Each number is 200 + 40 x the weight over its row's rms, rounded and kept within 0 to 999. Layers, rows and columns count from 0. The size before them is the row's rms in percent of the matrix's.

# layer 5 MLP gate, 448x160, rms 0.101, rows 217-230, columns 80-159
098,201,250,125,119,227,202,199,164,226,213,190,223,182,204,141,197,197,257,184,248,192,218,242,204,210,168,251,215,286,195,213,247,147,141,191,236,249,151,240,207,227,221,144,203,183,232,164,150,234,178,151,181,233,182,226,139,157,189,188,223,259,282,201,226,233,165,117,260,191,127,204,158,167,232,214,176,207,249,167,200
101,202,214,215,154,186,267,102,204,213,184,238,165,190,173,131,145,240,176,267,257,199,203,245,149,196,262,178,238,204,188,243,209,189,240,262,146,259,206,147,175,141,203,270,214,214,211,221,218,269,248,222,175,260,249,205,171,182,152,199,176,231,198,190,261,108,194,227,140,222,246,135,229,208,155,269,276,158,219,228,243
101,196,192,221,200,250,267,218,253,133,214,204,202,102,180,226,156,162,153,166,243,209,236,195,229,185,188,184,176,190,234,116,111,243,248,228,171,209,179,231,197,231,121,134,226,207,244,216,163,195,219,227,167,250,203,198,223,233,238,123,242,198,242,193,262,215,157,270,229,194,197,154,216,170,194,185,179,246,190,153,230
105,223,217,178,207,176,248,118,221,145,202,212,224,173,176,191,170,212,137,199,205,201,237,202,279,222,181,212,205,190,247,203,253,136,190,233,175,184,140,276,234,204,165,171,208,187,193,255,214,223,196,248,203,172,210,165,244,200,238,244,250,200,218,260,226,127,160,248,209,134,215,164,175,172,221,302,177,118,236,161,188
107,221,190,182,179,225,198,91,262,159,194,134,175,293,191,194,145,175,156,210,206,199,227,203,214,212,234,143,161,148,217,196,169,162,151,244,241,295,281,249,179,245,191,147,244,142,178,309,177,170,218,234,180,196,176,154,179,198,253,245,251,198,161,218,161,200,184,295,296,176,213,225,225,229,174,209,197,201,181,227,207
102,254,130,225,255,270,245,231,200,185,148,230,181,159,257,225,221,235,205,238,249,154,216,159,178,236,105,191,248,207,216,213,141,247,225,107,192,193,246,259,210,209,204,180,280,149,256,243,183,162,347,164,169,253,228,174,256,203,312,194,195,222,183,163,198,119,215,166,239,195,160,162,175,226,258,234,178,197,179,185,180
101,171,253,158,149,242,195,202,180,231,195,280,171,133,144,136,173,240,195,160,225,207,157,150,208,197,208,115,193,201,87,214,186,184,219,224,274,197,158,254,257,189,223,221,189,138,219,188,214,191,156,185,201,182,173,209,173,150,226,243,156,124,155,192,255,251,258,164,194,120,247,213,196,132,135,204,204,151,241,231,256
093,168,211,202,264,200,240,256,261,202,216,225,215,83,198,186,97,204,157,164,221,142,215,245,167,155,198,190,185,254,204,230,157,250,251,215,204,198,217,183,209,180,132,251,226,167,237,277,114,152,141,269,184,129,221,163,249,137,273,239,268,213,285,177,203,182,197,177,199,216,263,181,219,194,169,281,249,182,199,146,175
099,168,281,172,181,264,122,179,177,161,192,286,174,208,233,159,140,197,189,200,192,239,161,91,226,191,204,201,202,179,203,286,161,118,154,231,110,258,165,201,183,193,181,257,244,171,246,189,212,167,216,150,129,223,158,198,167,211,248,225,181,153,227,227,225,164,166,236,241,183,258,166,256,160,280,183,194,193,178,279,211
096,126,178,253,186,247,179,280,164,239,178,254,233,225,219,127,221,240,292,221,143,227,213,215,176,233,158,179,160,152,136,271,181,149,208,251,239,275,244,200,201,152,168,226,242,158,211,232,194,234,243,197,211,167,303,196,265,208,235,174,206,203,192,287,227,136,195,204,210,162,202,230,240,182,212,185,221,130,187,151,256
105,218,163,262,199,250,146,145,286,246,250,187,254,152,155,186,213,170,184,190,210,246,260,223,142,220,216,246,257,202,164,207,178,210,152,216,217,177,235,241,230,231,127,247,135,214,171,275,199,223,242,315,156,121,212,187,214,144,244,206,171,271,220,240,172,187,161,185,247,214,195,144,174,183,230,183,186,192,191,171,197
098,200,260,180,192,189,258,214,217,203,191,273,200,132,170,223,192,128,187,161,155,179,141,214,207,158,193,279,173,240,143,152,206,240,238,171,228,203,159,251,272,208,229,138,271,216,165,188,140,202,196,197,161,194,232,207,232,191,226,195,195,237,298,259,157,144,218,210,197,143,225,170,161,203,290,229,210,177,141,247,179
114,174,279,160,179,218,207,169,259,232,210,206,173,175,160,216,183,191,197,267,148,188,283,260,242,166,228,161,179,184,274,202,158,201,166,229,88,237,180,269,191,252,210,250,251,255,134,187,144,142,211,198,150,224,204,175,223,175,246,288,279,277,265,276,246,174,195,211,238,185,232,180,195,150,201,224,243,172,208,201,231
094,184,173,203,170,226,231,114,249,218,257,212,205,178,147,165,121,248,237,259,168,214,183,199,214,199,246,150,205,247,212,264,169,285,174,262,193,207,204,160,187,158,226,205,203,178,124,215,227,145,255,216,172,206,144,200,172,230,179,144,272,203,170,181,175,178,194,204,171,143,234,143,237,159,182,273,241,147,223,165,233
# layer 5 MLP up, 448x160, rms 0.102, rows 217-230, columns 80-159
100,294,225,194,178,200,190,210,203,160,225,270,161,259,180,206,173,119,253,218,220,186,245,193,192,154,129,161,233,165,169,237,234,164,185,213,148,242,259,198,186,214,261,202,204,159,226,128,248,137,217,222,163,234,205,271,199,177,207,261,253,274,247,214,175,233,241,189,179,153,219,212,196,227,160,186,230,199,294,216,183
104,221,126,115,128,205,225,206,232,211,225,199,207,172,212,241,235,147,196,229,210,155,270,199,252,196,232,169,235,237,204,167,202,205,248,153,172,222,200,222,251,275,248,244,209,212,176,240,178,192,226,266,222,184,247,218,180,227,169,221,276,186,224,197,127,127,238,127,236,166,213,225,212,245,186,141,198,200,269,263,232
097,273,230,264,126,233,257,241,156,192,194,287,234,226,168,256,211,283,181,168,183,135,207,274,228,225,223,216,229,248,148,169,179,232,243,238,195,247,169,190,210,165,185,116,194,87,201,278,187,144,141,249,209,198,179,194,218,167,198,187,188,128,208,249,249,95,215,177,292,222,262,236,145,204,201,255,194,168,213,144,180
102,239,210,218,139,199,217,227,235,205,270,233,161,184,234,219,251,202,238,204,169,99,178,217,231,196,147,250,247,332,215,168,188,152,167,195,168,275,182,237,215,167,279,220,231,173,137,231,245,230,209,259,197,154,224,235,153,191,232,229,171,212,186,176,132,191,195,156,199,154,206,236,216,202,236,263,227,186,211,133,152
103,164,216,152,176,232,190,180,163,258,211,225,232,223,95,236,261,124,242,235,222,211,162,191,212,244,172,188,232,236,224,161,217,230,241,198,215,278,208,160,153,302,204,148,201,255,182,193,128,219,188,97,226,288,169,202,190,173,173,176,161,175,197,208,121,124,228,166,162,170,138,269,195,175,204,116,152,213,262,138,214
104,189,183,131,242,232,210,160,168,222,198,199,220,188,225,209,187,165,220,195,201,177,134,192,247,216,176,220,206,238,193,177,210,211,270,207,202,186,223,201,175,206,256,248,272,223,281,178,192,156,138,185,183,187,223,131,246,124,240,201,235,121,166,153,227,126,159,194,228,205,226,186,225,221,205,274,209,279,151,161,189
103,233,147,220,174,277,201,241,257,181,183,206,238,212,196,182,224,198,209,223,223,226,199,209,220,160,131,215,198,204,276,109,211,152,197,152,182,211,198,168,236,333,227,261,212,206,126,256,188,265,199,194,221,214,175,192,117,187,211,182,190,312,188,184,168,227,139,175,251,121,143,165,172,204,146,231,225,185,243,201,275
098,180,177,171,198,202,188,189,184,224,201,264,205,240,206,213,257,231,143,246,213,202,207,146,231,224,206,233,230,203,209,181,146,141,147,207,179,143,209,182,159,206,263,260,251,290,154,126,178,226,221,228,186,256,164,204,150,224,201,175,172,162,154,269,155,176,268,252,109,150,132,173,142,209,257,159,188,211,133,199,134
100,154,170,230,203,159,225,170,238,237,186,162,229,211,255,237,181,162,179,256,155,201,193,263,178,218,242,284,199,229,211,192,226,222,228,198,223,209,138,197,185,213,142,238,172,230,163,230,200,295,263,174,187,136,252,223,217,202,221,148,245,145,216,211,149,250,236,228,189,281,165,267,139,201,192,163,184,226,211,241,266
104,201,198,181,193,184,233,247,196,194,167,218,287,153,199,197,246,127,247,142,245,165,191,169,84,143,210,178,195,200,228,187,252,214,201,227,270,223,198,200,177,202,215,155,177,172,229,181,242,141,224,189,152,154,218,217,263,226,176,244,190,164,197,173,198,316,189,171,236,224,237,263,194,145,130,273,201,204,217,202,237
108,196,257,224,258,172,284,216,120,166,227,197,210,256,206,248,211,185,176,136,205,220,106,266,234,217,176,187,164,259,252,204,202,213,239,91,134,216,264,178,194,120,226,234,259,208,211,206,169,200,165,211,218,233,274,244,194,182,182,186,175,184,132,184,227,232,250,225,223,205,231,175,190,135,134,202,163,220,187,239,178
099,226,164,271,191,152,206,140,186,197,233,206,182,181,206,237,177,216,185,281,174,235,183,188,175,289,183,109,244,242,192,218,233,176,156,144,171,227,157,215,160,105,229,219,156,243,143,206,255,258,173,213,178,163,260,173,230,150,221,173,207,246,177,204,295,231,215,213,181,152,140,159,192,214,216,239,238,206,166,182,207
109,189,231,178,218,227,169,210,218,190,191,205,184,198,237,224,189,220,167,168,222,228,190,107,192,167,151,174,271,269,226,200,260,210,205,126,157,159,174,188,173,176,236,249,230,188,167,157,215,198,204,155,269,169,146,218,198,158,170,235,251,145,219,251,207,158,128,136,118,277,228,257,165,198,170,242,169,171,222,188,165
097,204,195,200,243,183,176,210,233,183,257,202,285,185,276,248,199,234,243,233,233,177,224,120,168,143,227,260,242,183,151,167,251,163,181,160,206,217,281,232,170,224,169,266,168,232,213,284,251,249,140,216,164,217,186,104,207,187,192,242,201,266,226,129,100,249,153,218,202,237,162,190,240,180,186,161,233,258,140,173,153
# layer 5 MLP down (transposed), 448x160, rms 0.0887, rows 217-229, columns 80-159
101,217,232,188,197,243,130,263,200,242,196,192,236,229,197,230,212,239,180,131,225,218,157,160,284,260,197,148,181,164,244,272,216,208,155,242,161,249,234,230,216,155,240,147,92,230,186,229,165,199,169,179,186,179,174,208,261,283,165,251,167,188,227,205,240,196,191,226,221,175,144,273,208,170,234,90,167,229,197,169,185
104,227,109,207,142,195,220,187,195,205,194,252,154,230,180,264,235,193,187,182,211,140,202,181,175,163,209,202,182,237,206,160,249,207,187,242,191,181,127,248,164,212,226,182,194,129,126,262,298,179,219,218,152,208,143,215,187,209,128,190,199,188,251,206,256,243,280,157,169,111,191,147,233,203,184,176,176,194,165,220,183
096,208,222,252,234,228,199,251,176,207,220,154,157,217,132,195,201,104,209,188,207,207,214,189,255,173,162,186,204,229,257,156,179,193,177,208,152,160,153,201,201,103,170,158,170,220,267,232,163,211,160,231,273,195,200,258,203,152,213,188,242,244,259,189,223,227,251,233,199,248,282,137,127,168,110,109,145,179,260,194,252
101,150,210,215,185,171,222,153,240,224,308,186,180,204,166,150,216,230,203,226,155,182,227,124,159,174,225,156,214,167,204,245,157,229,139,151,160,193,272,214,198,214,150,203,237,154,224,200,198,190,185,201,266,213,208,131,194,206,150,212,188,225,160,185,233,239,171,203,263,246,234,194,199,266,251,193,205,166,179,215,194
101,152,173,232,180,179,172,190,236,267,246,120,190,129,228,177,221,167,191,226,244,130,252,156,182,129,144,186,227,223,183,253,216,151,162,122,217,130,213,182,199,180,164,154,257,162,229,199,177,219,203,300,271,218,176,291,144,226,211,155,234,208,257,169,133,227,195,272,135,224,212,273,161,227,200,190,197,180,198,205,264
106,181,194,173,173,206,225,154,185,144,226,156,166,193,165,179,138,234,109,186,191,224,247,174,163,271,163,182,186,181,264,223,245,241,195,168,154,242,267,291,213,172,204,250,171,172,231,235,268,190,162,214,202,216,194,113,229,217,239,164,173,264,216,226,280,195,179,182,167,159,267,151,272,172,284,191,167,191,192,276,246
104,208,253,175,177,210,252,129,221,155,235,247,216,230,191,218,202,240,198,166,209,190,178,221,146,185,249,149,231,172,198,165,214,219,181,223,156,129,172,190,186,184,175,161,202,170,228,225,128,275,270,207,188,122,164,158,203,160,130,153,254,205,265,209,210,200,229,152,226,275,180,322,136,236,255,136,178,195,195,196,195
091,122,222,136,202,158,236,199,193,196,158,170,176,161,205,172,179,170,175,112,230,178,168,246,243,149,206,120,207,174,194,260,215,149,195,136,166,170,218,202,280,170,207,256,196,160,202,169,178,169,247,205,156,150,270,231,225,216,194,164,232,242,245,162,250,185,205,197,163,208,262,225,255,212,151,218,202,200,208,181,178
098,314,176,174,224,187,202,153,205,232,207,208,259,141,148,281,219,166,148,149,221,276,178,216,175,221,167,138,186,139,153,291,220,189,203,225,217,219,239,202,212,185,177,171,255,146,181,264,226,148,180,179,189,241,187,246,220,201,164,128,197,156,134,157,238,186,225,164,193,218,137,266,228,207,146,235,165,177,101,242,246
106,179,243,192,248,246,223,207,183,245,219,206,175,226,184,90,213,250,229,205,230,206,114,256,212,192,234,203,221,186,225,217,179,248,239,218,172,225,277,202,166,217,245,162,186,271,186,136,124,243,218,210,192,199,183,152,206,164,129,192,207,128,175,185,173,204,204,194,243,142,201,195,242,162,196,186,114,250,186,208,133
109,294,214,149,199,197,102,226,172,198,202,166,239,221,134,212,202,229,248,209,203,215,144,200,138,94,239,207,265,245,181,152,190,201,155,182,202,272,175,163,170,147,231,212,190,255,151,207,161,184,214,257,220,224,282,111,181,139,220,144,235,131,241,230,149,168,287,205,205,135,220,201,270,168,140,206,208,141,212,238,206
101,188,266,156,196,179,150,232,209,167,197,214,147,217,131,134,243,171,274,217,254,217,194,184,214,255,247,214,211,157,209,226,192,233,207,233,205,135,221,166,194,235,172,228,194,202,237,197,174,166,224,166,193,165,136,239,209,157,198,236,150,228,247,272,115,165,162,165,235,170,181,187,195,230,215,174,222,145,167,245,321
106,230,160,185,150,163,133,174,282,159,272,237,181,236,162,195,281,226,200,187,238,171,211,128,242,263,171,258,253,205,242,156,163,216,142,234,228,197,233,176,245,199,154,208,148,159,249,193,228,230,218,320,231,150,174,214,228,268,222,220,199,206,144,150,167,220,219,249,206,201,185,204,221,206,204,149,231,213,208,168,236